config.toml
d_mlp = 192
lr = 0.00088
train_tokens = 132100000
Each number is 128 + 32 x the weight over the matrix's rms, rounded and kept within 0 to 255. Layers, rows and columns count from 0. Numbers have three digits each.

# layer 2 attention value, 64x64, rms 0.109, rows 15-63, columns 0-63
111090095132084146152128141105098120097152103160134187133177137139134090129036081147112163135194120114122099128167141094173122085087155095146068236186091116170185101090124115122109089168142118
165111126135099168140133121089104150129136114127108061180174110147082143109108111130097135109160128138078099135143127122094106129092076118158159158106157116112126151094113127138130075149140120
118198180129165135120172121190137078152122132187124088093035132096141193085237127133138124140129163142135172072096133128096165137183159132179178057088124139104080067137115173114119196104083108
121043125132109153131145164122117099071112152092112158131147127150153100172084123090107123139126091135139126086121153100255108084103149119119091143163112107111158156108178106115142064190093220
198211174131097193108067158088186107094122158147106103129132174051131181107175132176125158142224146134091127065145128118100172126101140136096145141133041168164132140069052089060098191072173084
169128150148082144116148167108142145108153094114158150149172153106110147116089119147113140122158096110096089148153134130131142112083111145148095149152102148157149119056077110121104106141147126
182217183100193171163118105078180105131130100170134118096086140108082194081155141203129144142161112144107161106141087135104177191139106149084156066100098166094141143125056144087117190083150057
108093114118184156111126110116086125105102110132200191110085131177111074120094058121116134113121091132154120193127127157081114118165103117097098140139164082124153111119197142164140097156152163
118115134129169131154153089111116113150105138160133015084038116193131120117159129133113121137072138122121150139084105133137128105204140164120125105111188132098117122158184149160145110139121120
121189155112172117108177093176114129174161055153124122039099151137163173063205163172149136163075135123146171167108089096082148095191133188099176048094165161085120137164120065184155136097094090
115072117129074103135121202113140153088122099098183208121212104113126077140096094121129131118164085120157081117173134123125123152087114126120105178155150129147157123051164118182135065168138175
160120155143156145111119124163137119163135107140153143127088115155122151107143142101156109125149163118123179117118117138196115103123124112123106096147125129134092112137106124142143108138140132
058054121114206072152140102161054138147108152130188132109098098191135071113129106064121080126072122124137155174079146142158100061171133138137120141099214078091082119149200157202158073191138180
092126121112204105154187086133066111172123111130167135081079093146142138107158152143118083124084142117148144208122120139091090123155139178091174114123218093099099142167178149180168081125100132
132083130095156101120123153105107130106123077104180203084198116168119085122110119126112098146117107125139098194136124111096132151143126120089118128135192128142127140133133156169149036173192153
114121116130138126153129118113121114105145089155106101117155115141123142151087135184106151180150160142143131093105151092145126044133132128125080168127132110106103117109113099140112114149152101
086145169098161160143134092145125126145127112143137082093110115120169164118121157168127129155130156106134159136050107133113152143164167152115148039102140170113096087142132128133123160129063106
196127138143123176130090170111198099129125165115113141183126162126099150140143107109131149140191152120076124109152151098149154122073149122143112141142059147117128157131082097071079155106167106
176046090118109131127082155036123131103135107094169193165204104135095092162036123158078118129176118133140085163165154102160094111120097080143068179123195080148106116057137154140107050173187146
144160193114123140069155152182170138167139134119103118112141153075177172082210168157175130125142150107140185097115138116117139105134155160104185000128129149103062122142064095169108201107017123
118098083136111109173095145122126170071137132122123148175186138176094023158089150066124143122141090125128124120152143103222143107105098109145064172170129055135113110102125112146172097160143175
125102106139107142130143093136134094114131155191136079196116142164147125125113121145130140157170144129091136121141134119160130090126130121175111118133112076110055110132117144102091177132128105
126066109093165148146096106132091104095129099137148186085186093177128117111138093089098107124127117151114084139146126114096157163155123097108154138120157128121127085129158155113159092171203125
135053144113111099099172129148090108116136103184139147116162113136150069109149098150122109152111071115129143133138126121075112171160107150145137112109177134113106107116156169138151093149094168
095147110161113162137135150151142128132138157153112041150132138118173164054130125111189160119109146134059131111123141106164124124093155110107153151156055153118223127187136115131136105136106139
147140148100128113164123138122087119131091079122176124072166111080166199134119113183090107128125114136123107137091111170075100188154150135091132060114150184144132153085109147142117121131135103
158108130089135111122124161091141129086109080080181184166206119079087091124111098142090120117150075147124127146162150109133156129133153124126145141106154133166045124072125118131144106136173125
092081073127166172189119113074092116140096147146207145120099103175118127117121138141117088139068115105110115205162167129124094136136111090146134199129185074132130105108170153154119062166171181
126147159126174135119156136196146132159123172062081148117052139145155185106186166082135129118104134125140174060073134128158136132136139160117198016127099117071121146176125136144166187105074146
166140153160062166074049159097185136112136149112108159152178162122104117183059097109098141086196142103109069059163165138145147099049144105139078159133063130154139081096079121062073168100157109
106114095116092069081167125103141142133140124102132115147156119112150138080165164139157117152138148125132132114154131143113143121100137152107181118127102141142080131104095111182127143114070131
166097141136118105133114122129144107112112168091117101185110100159017110161123156126169104104107111130129142119142105133079119186111044129141150204092143100138113128145138163130159105128094112
141119104147096118099179159134190176096130115117107092176143157097150093110089180127109136084118143142128118105131112135130132115100136095144130139151075115148130116117105124124095158119085158
136109099110099116112130178067135217098122057048153224139174066129076086083177136139155125125137103137126103159162130097112077179082126140102191139145141086129081144054118142186127069163129139
097122130135165180164129114137106123138141138133094133101094146141182167144121143110173123120119134080112149106122109143164156155158151148073144161131080105136239114166137118096153105113109158
109126141138106143116104148142124154065131136125092153137142089116197119142120125143152139129148117146142130114100140144144118106139096147116067148143117098104172136145116118180137120146175155
144183137123131116145101146121156142156121163100076117150102159104109144119146133109145144142153138139148164110117136105119140092062143121123147126135081148138129154141117126109110163112113142
147165177135099152159113150137103138096135142158090062106080151098201113180105128127143132103127118112077138132097103131137122195171076133069136159147141126135143115143130155108118114145141137
142158141150057159139109155108162130126124137137077074160159141087117113171150115126145159143163135114104130085138141111145148139116127145131094177125059130166111138122089087093126139088133127
165070125100179165141111171070124139095104022079196212116137107160048101089111126145094138118142116148130102180178149130100090126149135104114133099133172069140082149089128138147144081130226090
074145128131177142155166066134130099170134143133143092065061133131198162155170186174139137147104154112149189145114124132139121088183160193097144053117125124109118112148150113132137124086065106
122133153101110137133156129159106125116132094114097129104133107067184148144150133132158106134115122129147162106111120137117142191145143124114169088146116136136137119150130131135140162144047126
143086121123080151124087122099125130112132172121101146181161153183104088167071112118133137122140147133132097119174172128184113060094072101149097197178134071124096115123127156113114133137160140
148119130123103102083102124151110121111112187080151158181122108123123133128144130101126119123114091133136104118140135129124116167110055142168152078111154096093133140116152147121136176123187134
099073070107126105112107119161121116117162148131104154131125113194105101159104116070180140124087088137201106127158162133143108120071118135138134179138173085102167137143196121130132093156156187
179195164128113159155119156106182137142142123122123090136109164063127128135145155157106150131149170119109168107116107139145154105171117133124140127126071143151088125125045110126130180093120053
143193155129171079085120103160130133154099171105138066162076121141109166103148138106130129117119121145130133138076114162059134155140098179134179028064104181107107131160120174126127176074116096
110129133094175068134159089136090133153107069155209135093130101144192099103175145171138106131084146136168143208122122112077100127177125133102138074112204089093108125178155140212155074165128109
146123113116129088144113139127108176134130091087136166098145123165138087134105118086117101117109119132170127165169119130172073108134107105101115115159189077132138138127175141189165062189165155
# layer 2 attention output (transposed), 64x64, rms 0.0903, rows 15-63, columns 0-63
172132119126111113106104146070153152113078124116092119167142138113094117132115165124124172141154161099132097119176236131116116129102105145144114124110095147181091135145042115113111170133134140
148158099145081130123088128131187159134114138137113157112079136114109144167123126164091161125172131138089137089174181125167121128131158115106096130121117169168077115178074109089094163111125129
081141157122134166131147138141086097149180147109179154156170098127169157104125136148161094132077064156142129164085026139140154154142186139121139070098104069078149195125207134147124096123089095
136155098158077113130180132092167157100023119116066125122128119116125087098127124114109066127140199082131128117121208182067065152144077160145150142149178171188121122135135145137134137130163117
134191171146115139108133139129227130124160143111147122144129123104126164143151160131115189113127042156131112096122037116141169121128170167123150121097081114088126166132010146060131194079116065
168149112102097101091118147104203141120116112158111123165132123087121173159133155130104180145161136128109105097150163099133153127122155134142121110114082143161121125159007122078105171114081111
115146147135174141100107157175135123148204127137144141092124126124146174165127152151134180113107029163145136108115030079172183121140165114119145103115135097067119182115079116084121115082102114
122093073113098100130134117125049135137076131127104115117167092159109080174097130121162110128117177119115154169131198120147081122104098125135093171138194137151108098105213139166121113170160189
087128111108162132127134127154034107145147153115138154079148101139126086136121096141155054109094106160155146144114092136145097140112086113092124145144171120112150126106255132163155081148157164
084115114081206117105128088161060120130190132158190118122128127143165140130144144119136084129073083196170161139126038107170129131116117133112131131123139109080139126129208131122173115111138124
152103114138077095116141098094152151129063106137066100161136152114122147148104133122120141145127254091122145109150205156111092124126123111172122141124107171192085103155076124116127176132133130
113111126092118134139133140118105151075128151103153131147139148097127148119118129122097095138132105179113097140130087121129128140137138147174126128112181075107126137196164141100099113174104139
121098072121082123159149115124057132136080121119115126120144124141117077128087083117136054128118200121124129158129188139126059142119084115147111155159170140167165087126255131192112091178152168
095098094111144130150102122167032130139126122166148130098146125199161084137108093119145073119097150138132157164117117149151087129135082099125103142125153123129136085126255137184129085142140180
120075088126099110135119106130057176131089111162099107137112135147117107186116116105119112126112211122132158137156194118138058112088097095159084162144157148164114081155191113151125108144143186
155156108148083139105075126103132151123113134155092133174137155118127104100131152124137146132128108115117125150195190124153116152060080136148130117144113160195115149150081099074080185126138118
119111106126179122120126154191063121121169134133186144109153111149152136108142135131175076123066071149163142140106068128156131150113125126106147135114108091102166118116203144138141102109131106
147209156142092150146150183106237136098112140101098132128111121097122160134123152113075165098161060133112102099116110118108176121152173164128148115127114126120123138128000141078112168089098089
144141112147084132106091120127147172132067129158072122152134142115112127163134116131107146120150186107099143114171231155121094127066112136123112153123111159197105110159090114091082153163145157
105148144109155130117168156149139119102165112146205108129130122084155208093155154107109077130094077168123123147094015121122180143144168171138157101090100074105182125172151148090151148093099050
179109125123092113114138142080153158096070107096087114147121162077086119118093102127108151140181190108092119110152211119073094145132135159163124140166164167194143125145084114121110165160137120
153189123139098161125112181136172128132112135085118154119140108090113151108142149141120148121160090109090107130128179115107181153116159152095140110107094131160149142115070111111078162125121111
117094098160082140161114114161077140137065123138101124134086121165119083182105120131134124112099174114136167153144207128158055122091124116148094169147152148159082103134178096178109111145145182
085109073117116107097147119146050150145104116122105111104142113130115116147139138115131094141109237118114175142101205150120080125092125112115106125137100141175149107125217112163147120147160149
188168203125174102176202117096149057094128129060141164075124116133120097056114155103141096137150065151170080127119133203128154124159134165154147066106162098110085126109125101179156131130113102
073126123144137137115083100198119134175201133205154131111104143164150155138146154135121118138071103144163144097144046115184127122122106071137132146080119114074081101193134122130136118059113132
149086134172046116126110123144192163134074109149083102162127142120124178177129135128089165113132207124118130096150168122121116118094132105161106141125079154160136114140051113085107181139109116
137148109137064136141105135129121138138068132134064125135161116147131086155092090141154107116159180096114149144118212175144062134101098127136082129107155117184116092120185145174087113151126189
102151132111159145155164154148127095100139116125180123096101115119156137095138115136127070114092069145141129161070033139128152150212143152137158120120198113064161147132197141156157086122114074
183164125138069141132135166096197131104097133104102129189131111075115138136132138113114169139186109107080072124137181116093157123128154167117129128125083116164125150130000141093099183136103101
139124169097139142140118102158126131128148111150174093103119145093101221097141137121116138161145180164126137126084054161117138132135149138180109091098091110119123106185137150098135161083109074
107091100124133146127142091110142157123138143099134147091095145108128120186160051134101184079171209166039164115118147148124078102173152101103090095153131169160138137062138152105149113161136135
175117179125109117117133127107202127121150087126153130129125139068115193119150134148111179144170130112129106091128140108105164138127147135137137109106111124123145146129031119064152154132125082
156056096137114109119096084114154142120069100168095086135089179114102206199098130129067171129161255143118201110152152137099101122094114101180076165113090177184073078184138114068111181103109138
145162158082198102123182147148090125073103149112170157091146115150133056074112126128154104138127028126175107145044114171153106143182110168139137108143186113089117179096153169188157087103121108
151158091119097109097122099074145116128114129145102102145121152113089093105126147107135120171142172089086141116161161125139074136111085166150152139123176168184092130131133114083112150122140108
139142178143150144126161148096194125100150130112141120126131135106112174111120138126101144115152058127134097104130066126122177137179146137143142111126153110085139169137061134110127148104097069
095147118122134091081167138090142154154194179113126218155153157157147054124144088149133126134166091158104089064114133082127114109137147131064129144076128127137138206076109113156217090097198153
157156171150094124112125156099220130111132124107097143152127146099119153106141143129105175135184119124116087114124114140091159111128157154136135103137057139133131160115018129081130200106121086
146099102182052122123072089135154139134090113170065112168093138156133155222121139126064172093128197136136162142175157083151084107067108084157075186142138165154052071175109114071092148157126198
104142118105191140104129135173057119118152132147175141108177105170159097097139121100174044119101070142145143155085049148124134146122081134095149143120127102102157134089243153141150115128139120
084097148132173126125140112158076114126155138138173125112134132165138137069142150115129093144077152152159133155100073151121117131134132127145147115098121106107121124140202132148174101097138104
156168106158092147135126149093159132124087135106086129141119106106100104120124116122122133123201148088066106148151216132095114128118133166110114141135134128185143128129076126129086156174138155
087160059135149166151108116148186092210094133109092117091089113130140136168146069134110089110155182095071198153129148139081137127168144130079171142100131180123136101102153134150102097145133112
124126103131127124151151122103096123127065141111089126119130107154115088108082097111138107123151188077102145157120218174113082127136096142135111147173163155169100111117158138208112102162136157
136140170136147123104121128133173125117182128141170130140126137105143174114167147131116147118132057174137093111135028084125173125118159151115145113113101104089159157120072133045147145115123088
113107116105165147145124144165109102146205128123179153094111110133120147156138109144145125132112064144119134123103039087169179115179170088101132129131152109057162137102154131152125097131095116
101064102115155132120112094152005133154149120156145113114140141177139112147131127118128068134080176150146168157145128125158100106084080082127112159113132124139134076149255124140142096145151188
111074102119126115129130082098063157132083126147108120134131150145116091145111101119118077137131214131127140147161183125100078125103076112143108163145194156170108092177219122158127106164167174
# layer 2 MLP up, 192x64, rms 0.116, rows 0-57, columns 0-63
145079135146188107051166119084124067220127154116207131161146121173062091082104079124101136087177139124147095144105094098142137177120090095124089134151200090125093116177091152136163180115206069
164051146093108146087111185114139124134121070060095115119118138152151142143099148107091130193188126127169193141169086131140117134214116165158117079158133098121103101155136051109203104158129123
110143092122127118080132121139095159110108152140127151081142182114122165077077150186186125131132084156120127101195115114049180114144061148116122158177118054154160166132118141167138138135162111
064070139084168116112136106145117121155189115136133149112161091134152087164131119137200178154119103159146143166127139081146138174113152127122138113200137120087127123073083134134160114154102144
137151143120135149120142136144116148154174125104169131106137110146105091116147130157106119064140088155100125138181099117136118157173142097145178163156137180119137177021098097137115092102164077
137123153087158154150130116154080063117135117093112136136120127089120144155178137101110144158150105100181175117142131137121113164161127095059117168101101140124171136155122074141151147136150114
103174103138122135119144090138118119150127136111076146120108162173198106099099144105195096195162130164137193098155066123185088098093042123167117168109132132038130109145068115110199154150116125
136089114138135204134159107097109135142145108148123165114134131110051094103072130112131118193125117142142132176150108107107118130177127209097205178122116088146149166075096141086151107129118190
108133128073136154097132128146135174162145116135189095119160140115107152147104141177110128125140150204152140157179108095119155052160083115065109121108100171111048113118111135153112122149145098
104130149121141142193120155105137124144155078208051032047143166122087086178134100193155106124153110160075155102183123094178141202094134220093063158099146093100014180133141136109118130128123137
119082188122184095100155149148133175017148018155093093096114135079187113192196127121170162201165151146113203129143110052179122176111081138152108102122116077090076160108107140121132118176192158
132088147101180106062190072144108162058147153152121113183155111125190118117093189127099117089137143139129133137070090174199117131139108163097136134087146166085079127174067126130158099100208118
113104085139124116128157087149072122049142076197191144081160113153195131142132172163090121147121106196124107133137076105091170120198112129010212084070188147104145155151123143122163164130150108
114130112118128135126154157159112126144175036095140170131093111155128090063141163170135126055112107150116158161119090110118116134110099132132123172087141110143217141103136152113189111123111131
107146120103190107057191111140127125124152077207169158116102077138129124076154177141114129107101104165116139136082100048137146151218125135100154159129166167093139135179134100131141097119150074
144159157131114130144134156125197130130110124112113146141139143103138165125141121142089156112151144127110112111123134128132125139112138135134136123106091125146125122115063131094130159114111068
145140100115130182188093070136122094106157082189172140120125131170195126109100157130162114101153118165177181144107132135142130108124141128126168116118094129076153108103094092114117123067149116
106116142049136095188197129131121161125157063078159158110140140185091133051091164137068150119097149133160150168104097116114146162132170120112163109131149136152109136156127069100140101132159113
126104115119181163102160134110148090111142123101145116078132133174083122058094189184098162070140150186107097136189130115148125113179107112139188141160155117123099135112101093152149120112148110
124085126110149099088150121129126128157115102054129131132149149161120088161134160168122174217139161197127215160138117102121127098087161153078182114079122184062075124077108120149157054173145090
086126079122100085096152115174134128123127132068118118010135138082187099136170125126161152130125132147178100132086124146146136152186128080125142159163120238132102132089113124089203159111140138
092147144107097122152130127102099107111126093143121195124122152117179115095116122196073137155134133166124140099183073104140135122168134107088133144145161146094128109098111126113083125171147123
126125162124117047188093118164092062145139047202149087131076119132090107083075132147125136136135143165098110127230098151167119154163190107137145125130145116161214124092098129104172095175111103
125143136134159085144101123170094090063136134166130161112121114134111089182099111128157175133109083140090123132168109112121109167085139113111157139128144101130145223103075098111137129124134115
093102124122109117089179061134129179082108073161128102078131194113092087114178139081137163108125148144144138107074098113152149097193098166145193111054142133142173143185140118165134149138116108
099097143066106149126148129159108090071108169169144091098080134087197125104137202147180107107149153141115152094095108148147149199165169096133181116128100167137130133113130066124150123135157133
115112114101141084124124162171152104148133080041111185092068066106103100139119191219109109165108129131086111087158106112190168131118114143075119137104160137141191163058128115160198139151174102
118149144095092156110162130082139153057122083167148154076146158109097089119146099185157173167135121122135196093159100089179094148180149106117149158122158124106100116093146029122114169193124113
099096147127143079149109093107144126096152116151171116131104134081125103059124129190167111104128117168167113145146101079151190141138157146100134143157120121151177130139137116104114125105143139
136159137114152101093138108130144143108145141136150111116092146120126151123143142133143170148120093173136129086142031101153120145156130180122139120128144163097124182118080136088174148096109102
128149117097150171128082131191139091154150115085135154185108152111048141154105153162204126171118131128156137110142105077091119038120092160119144169128153164102117119022132154166128106139100117
093079125113117073150134104145159139126134149060107139116050120114138081128223144103160163101091110155115154129066132136110104115157136155090125085140146158131162134177114142159177099141171129
096176084138117102139149141164124105230089088102075144069142134128108117115138148144112161203095158161134117133088114080166145063215126104138204164114128248061137149173122098138133084189149046
173132117096157146068140131178086014154224136161220194117118142126118113127154109141160126081129094185102154125150046039087150162162110101062067139157129117050158200169135065093199125104129120
071157154075179149059112158115129145093134148095154154143105166120150126144137168163220121063100145159118153163190100117119099088070100114129124144138139162128182130144099087133114130112069116
135178151118149103124162106078140140144118099122143142136094122135093115047087146179078150057142113188180117135172070086105150135115131125151098124218140126159170117114112098137139082143145110
101055162130164090021188060168138123130151036153137167098106090091146105164201121118080134129096126153121139107101085139109155089196158153153176118167126208078184150140129115163147062144132075
130141109099132127127113139184133066129169098166110147118095133138203122157135132109153127180113098143139140087091114142118154096094114135159093150127121168134154162045132142148121124129160118
120112138118128144168080128076145100143162032084097161158122076136088132092120096130206159150099152158209147196147092108063134141113097116059132109128103165155166155147110138161160092153165070
125054129066094131181122154104100157113148074089090187111102202057116110088161205170072179063107062118090157141176098087103149106122063181129145187147149105176190164178180102097218132118068147
129138087121105148116128113169125113135162123082096202067122176155141156128097161133150132140083114141124093148124131113134097086111137075137172152127158143126188113093107119137169137141084087
120181104097151165091182124151118125161150181115182126128134142145118100182142136143156133067095118172163136141183124125135105104130089104082149150110126102099128125103135137103109144091134139
098125140154115098127124110105111128110148114099145149143160129090112089162103114135140138134138104174148126116165096117171147152167122113128120138147115155126100119120130147092109125137125121
145164074104190099107128127185110164113120073183154086113065195141113190069226176100107098125106103170103175126179137111112148088188185111118180130098083137139047108149119102148162074108244125
123126137107137130098122116114157112067149090125144141136169123125103094137101142195123128111109079158120117167147119106108153113164127144120179110113158140098104134162091170116143132143140123
101148158137122156184119124135090147122156076193099120170162145079127066177157195114153203175126132126090148090156087100183136066130099146102157084094154171150130149179176093095138103139078111
110091115080146134134107137145120101103145142140167159155191095134099130068143149139130148166105110129156165153106124104156143106123126123157095178114103129138115155126127102116109117149149099
181172104153142119142139124106068095177146140125143162125124177141171140144117121092167151141135118137110100147154103092091109089095093170120110138140115122135110171067098044158205116117100133
118133151145111141058130150161105105127090184105146081052122153122154090242135148185116117079152119167069156099160116142210110173112173150101108146127123148060113161027132122129136131135130185
144117143122201157153105112141134119155235125187175123090117122142162114150138141148153130103119043199124156170119074123174150133110138082096126106126114105065117164052111145117119138102112123
121119128131119120123142112141113144101127154141128126104136122147146078122155157142146144160111137129151091089113120126139109128110112121158098139157144129114177138130134129124146098122167126
088102128094162122130125157182125099069146081155169179098074113149136132061105136128135106110115129155133182133092084142176163159169130132064146170098171086094143135156109158128145127112186082
120109117124122140058100161109147168076125165097140092105144112092151138131122119141132167166118096121162167121180121078110103110151091140068123141127171158115161117085152096131172117141143135
099146110055153153146142150062149141149157118151131116142080149140151118085111197128234115108075122178113106168142125156128129156119124111083091127141133091122141122124127123122155172134171083
149189105177116165127078123146077127083111115134124106125178161158084121181151136126150115079121107139072171133121107109056146199156162211132134187138089144058097132135141093137149109136165129
156138098107173128195125096101137110131158102186158057069127106110104157101217069086118113139144116114151191156143112088180118146164118157086074115183134107142191192148104111098126111129111131
141092140110141122105081113074102085094157170162149110150167178145119148109115144108093126156148136097114132126082085127179133177112150147116099140105149168136084150100107160088122128074213169
088096162080089079094151229116117078167164118116139152126094161134131127146128109122093091103138124137137158134206108086135127148193086182104120142149106224127086220150104118122143112130078144
# layer 2 MLP down (transposed), 192x64, rms 0.0721, rows 0-57, columns 0-63
105130125206098110073164128147159125159108173237108168115116150122147122155120139183129123106100114142119130120107105102153119190217136117158123099181154036141093065079105199137103180112145110
096117149141127137160100146148144228153136183071166123131136116093118103073098160081146104117108130072146131093056106167186152164081092198115143098120142100114204149113142133113114069128131127
129138157105106109137139164134106143097101151161110126107078121141154161163101109176086150093091133148148107135077086191135209073161095109140073165140090049195143175108131159104123100168068143
127108117128147109113139115124124138163108089121110149125107107159141161157144112144118114183115132115121124097103139118087123124100162102123138095109146150116096170128115107132134130163146134
133164136124136165136151131139106135128156146101158098141133090124101110135154112131163140131139140149103087136091124095127104154157128091123120135106127132107153132047150102130092127115105122
124134126068153155107117108150089132097141083115111115132144142100138143133100078144117178113150118104107123109196121141169158143156147141082141129125158111104141106105117092179127130100140168
119142104139191116165204062175102123099165105144065082178102147117151095092107070136136137178052149143144144125116063160182082154123112107194161178157156128088135051134116109091147153133141166
093055154125156136132064124149171130134148130138138148089097133110114128125094117095182121143120162104170101096126099124183184133140092165181123172100086173078127117125138122131095140117161131
098121122130116163092132173145130168136124159125168064122078172122092141181118127153151149092107150148149160126097098084209152098139103103142096136135110158134056132147122162182085113071092108
148103083146153117102128092069089072068152089164094126118160114146096085110142184130104106104164128146141104166217124144100154175161116178200113091126146146099153119163133151131117203106090094
117099116152143189192132124119090167039143086163129192087188118183122146114132078148073082162145107141121167170159135109089125120170111138137109042145131112139169107150090088131102171137129082
133066150198078088082106119135114185101146169180086105157118137115134135199124189158123100087153109155141166140095094143114162129147104107142138081136160108112128157139106139103119107102105139
179080088120159123143104090146117160093138110089141084147132120126167156159193102123133125099161119166173128084130125092167102167088074138110091122133165172119132122108124122115162091097106120
160127146142099115103100148106098135115138125145104118159119072102101097211134112139127087091161115130194088156070140138130140143095097115177165159115140154118144107122163125118135146094146150
129109083129083116147109112075113118116143160154129099130126140123137153206103125131150144138111159159097132146161117105140089137120118123146110158106156171103137117096146133119128117125127098
113098094137117132122121114128079109121093133112070126117142109144075065094106121168136075135135136101099134172133210144120059093125130110121127149169166178163135131137141150176146098182171178
135139124100125078157094129092129108153215138115122128167134154126131115152086116103079143140152109152154169132119136131114114078128186096207131140159150113063127101114109124121095120143100183
133106173050126126118174073147124139111090123183100108119143135164114148187119171132135113149068170100169141132108143142184090115110163085109149086149130117153132123197137112121154109082139120
178148099116124163127105116121115124155148125159164112126138165164126128160127163108150144151125108172108107103151107124150125142106142107142165137112125112070106155070132083111075148097160101
137079088182086141139184156084101108195096101208234166099113155149114146116106172221096092206172155131135153168114132090096125046133142143096147078107141122110146068097095091148109176119104146
126112120091104103052124137154135077153186164165103134154124085114150125194085151142061130088130123173130147171179157139110170109064156114225147099130123120087142119191142125138138075103057113
123089060104155144153131114081101113114127135140149154097140149143129144087156107120135169138100110146162163112184094105202163094127120133116163147126152140085111146144113116123118134150116160
151147135147152121110116118121120110151117139184135136108134082102124136130124086117125131125148081136159115081133103091144104173110132082113074144173142149157178130051151123176159179152117132
145130162109139134104159105149109094156112142140097117136104129118109095122135121153124142111108133114150141126108124122116129169084140112122125100114151125103079151105129131141118180161108155
130114101139107111097116177082146116123121213147128136074143176144134083200120144126161137122095126179136107134137114074157142104137044072124116106137133156123106105106131149146151107131034167
115100124084151151083092118134104135124122108144101152133097133069172128159130142109105103099116152174115166165172112128093129140123142122168153139138144146113132088111153119143137116179062188
103157145106136126143111148137120154182111164181148079151136094133139143096102139137162120109117085097103137106139137093076104084142130130160113154163159137133114159130123142089176121117145145
140042160128145126193107148174117157056111129126080103109149176167172115139100135161068085183149104113129080140211061170172152047232121103092140124096123155136064122100106133145082145138122123
139104128148110126161125059129145153122142178121119145178106098113110158082100167187139162138077130156103103153103069134131106104151123165173109159190133125126117152120124139075134111115135104
131144072107035135152128154071104155145079159089044142147164119134106061176055096097121071131189161159094098201141153138132069120084091110145080149135197117095142094178166105193146093206127230
139137155152130147151049137187149148089153129096105075167106140109081105132148129185166124145100161125089158104132088119132179118086102152175131104161111137100124072153123084142184085133075098
156133075118124120099071124147111142115150135149085140160120142135132093173121166124102176150081090107115154186145156049209133158114099109145157095149079120131109180111139181093135093101165129
146096091195160107186112095169082134196109132173085094114114185135125159169145111118102144148066156153095157052182133071217150099111113066164090174159135203093124093150127099108133117117158083
149122158158122120159128093113091161066140146157118182117104121128140146115180143118140112133132138137183139115141119078178096122122115135115198100127136089094089101166163170148115100099100098
124160156124144188133062212190137146139149124073114152146059109127155100119138081177145130114074142142116119117132123075171157139095079093128113138162174171111099140146105084162090097078097147
128075112102106128129111110119104092102095171137174143152124080132099125067125123113151139119147104207156129111119087121149159126111152108131127127193107146180146148100129113125121132121100143
118092125146143080185096107087128189047089112186087066135114190153143178198091095107124126103093114078216182117150148052148086128125089071192113163104175151086114105116153160100175148104085175
136133105130140120147056112148158122132146145198119067162117151137126122182167089121109140155158126094123115091137096176113180127185079134180131103095096151108103152077151105112120160142181126
093182122104123190107082170111107096055131124103170071171202058129100148064175161143165102058080061131149097162096125107190112139157157147108142153178097175214152101148133090154105083156119112
059170130128192151147069175107149172147148146065191123077102128138150156096107122147118170110185220064155091109142121169133149074116067115154132121083157107099122117088145189117095103109140100
176086120133165082086123135157095137105115081097120113128151149121133179094110113179119141114043122131090173113130118123119182117150135096160171137169108123132111130118124192120135123134107120
159135116096150130133126141181138155147134141163137109118119136109071069099141146148157134110116165131162125109167102120125116115100116084117179128162146139099104149095109110152102166119115101
145158104133101120173117144160122146121113163139120129135113134112118113162129121088158108108089113092143151140145090120155142114136131141128162119163128140075124098122115155086151125104135133
128163055115155109103087175158107135122116126118135108125092168141126141138167088100126152115192109182103158102187149080109091135151197122081074158102087089117089164123115150155171063081205176
105134131101095140099162102154139106145141161133116160118141098121111150134114126126152121131162148116059135172134092142100127100158091158139141115079127111130161123165092124127121132117172116
095191140144133115172166185103110125132104159126125163079143158130161103124107097095131119096181142114138142138107100106137206051168152132200134170095133044089116075077117139101104115231161120
145127160120115153130125120140120100148128108153163105124141108110116119147128117143175132153110149115110124102100096122086118142146131126122177110140147145107137120107146128136121156093115149
163136153146100097084169141076056162127152169136142165114119124121122176130178140136173128081111171124142098125083040164088130103125103178115111168066129132126106149193081098095177094112150131
104112142141120149070098156138109089096124072184122105114098119145089090101145146170053104155197128166116124179171124123126110123215081143161185094099148192124108093126104047144128179202090116
099096108169177082114118128147087151119155166148184084119112157191153132123156139106117113116039061202190137102167063098206094160138103098145138125124203058079071111140199109145166105116083134
118131092117137117101141141154129129151112122126140134138106146125118177156137127142121153104143168122117153137138076104101148121145139099139110125121100130146109137122141151111112140123083140
146069154104137109073105123104109192122096087158170149145102111174143102189124121135100113121159143147170160097145153162109096131141146070110092171131142077162119080125128136075165171087178124
122098133102132149194114150180135105107107134122117161116165151123137145090120140164149120099136133091114119118176108173112149094125138134115101131105153134105083179097102112162140081137119104
121157125116156144120066176151122179132128099081099146130155170126116099131128135135150094100117105161170108119149137121127180137080115095128114100145096159101129179138129119126091124149126106
179191181095055134102089131115105150117161097164097081126151104148112148125107152152153137126121124154060121097141123137175122143126122162163129112126107117117109140144130119161123125117107099
185074087182179115138113062124124172116077126099189101152132163096105158112175137129145140174109132134165153088194116108132195152150067135085114090103181107149151107098091084091151094183136123
142137132200107124148123119146124126104132177140110084144128128121161120147129123142091114119086130116118148109144066113139176134163092094142145106148127123108131087123145169099134143132080145
188083147173125148157090109133070186082098149045174133116103136100151154148152120160157103125111155107166146113134090138195099132167093131173110149106131114165203114125087102094078133105113119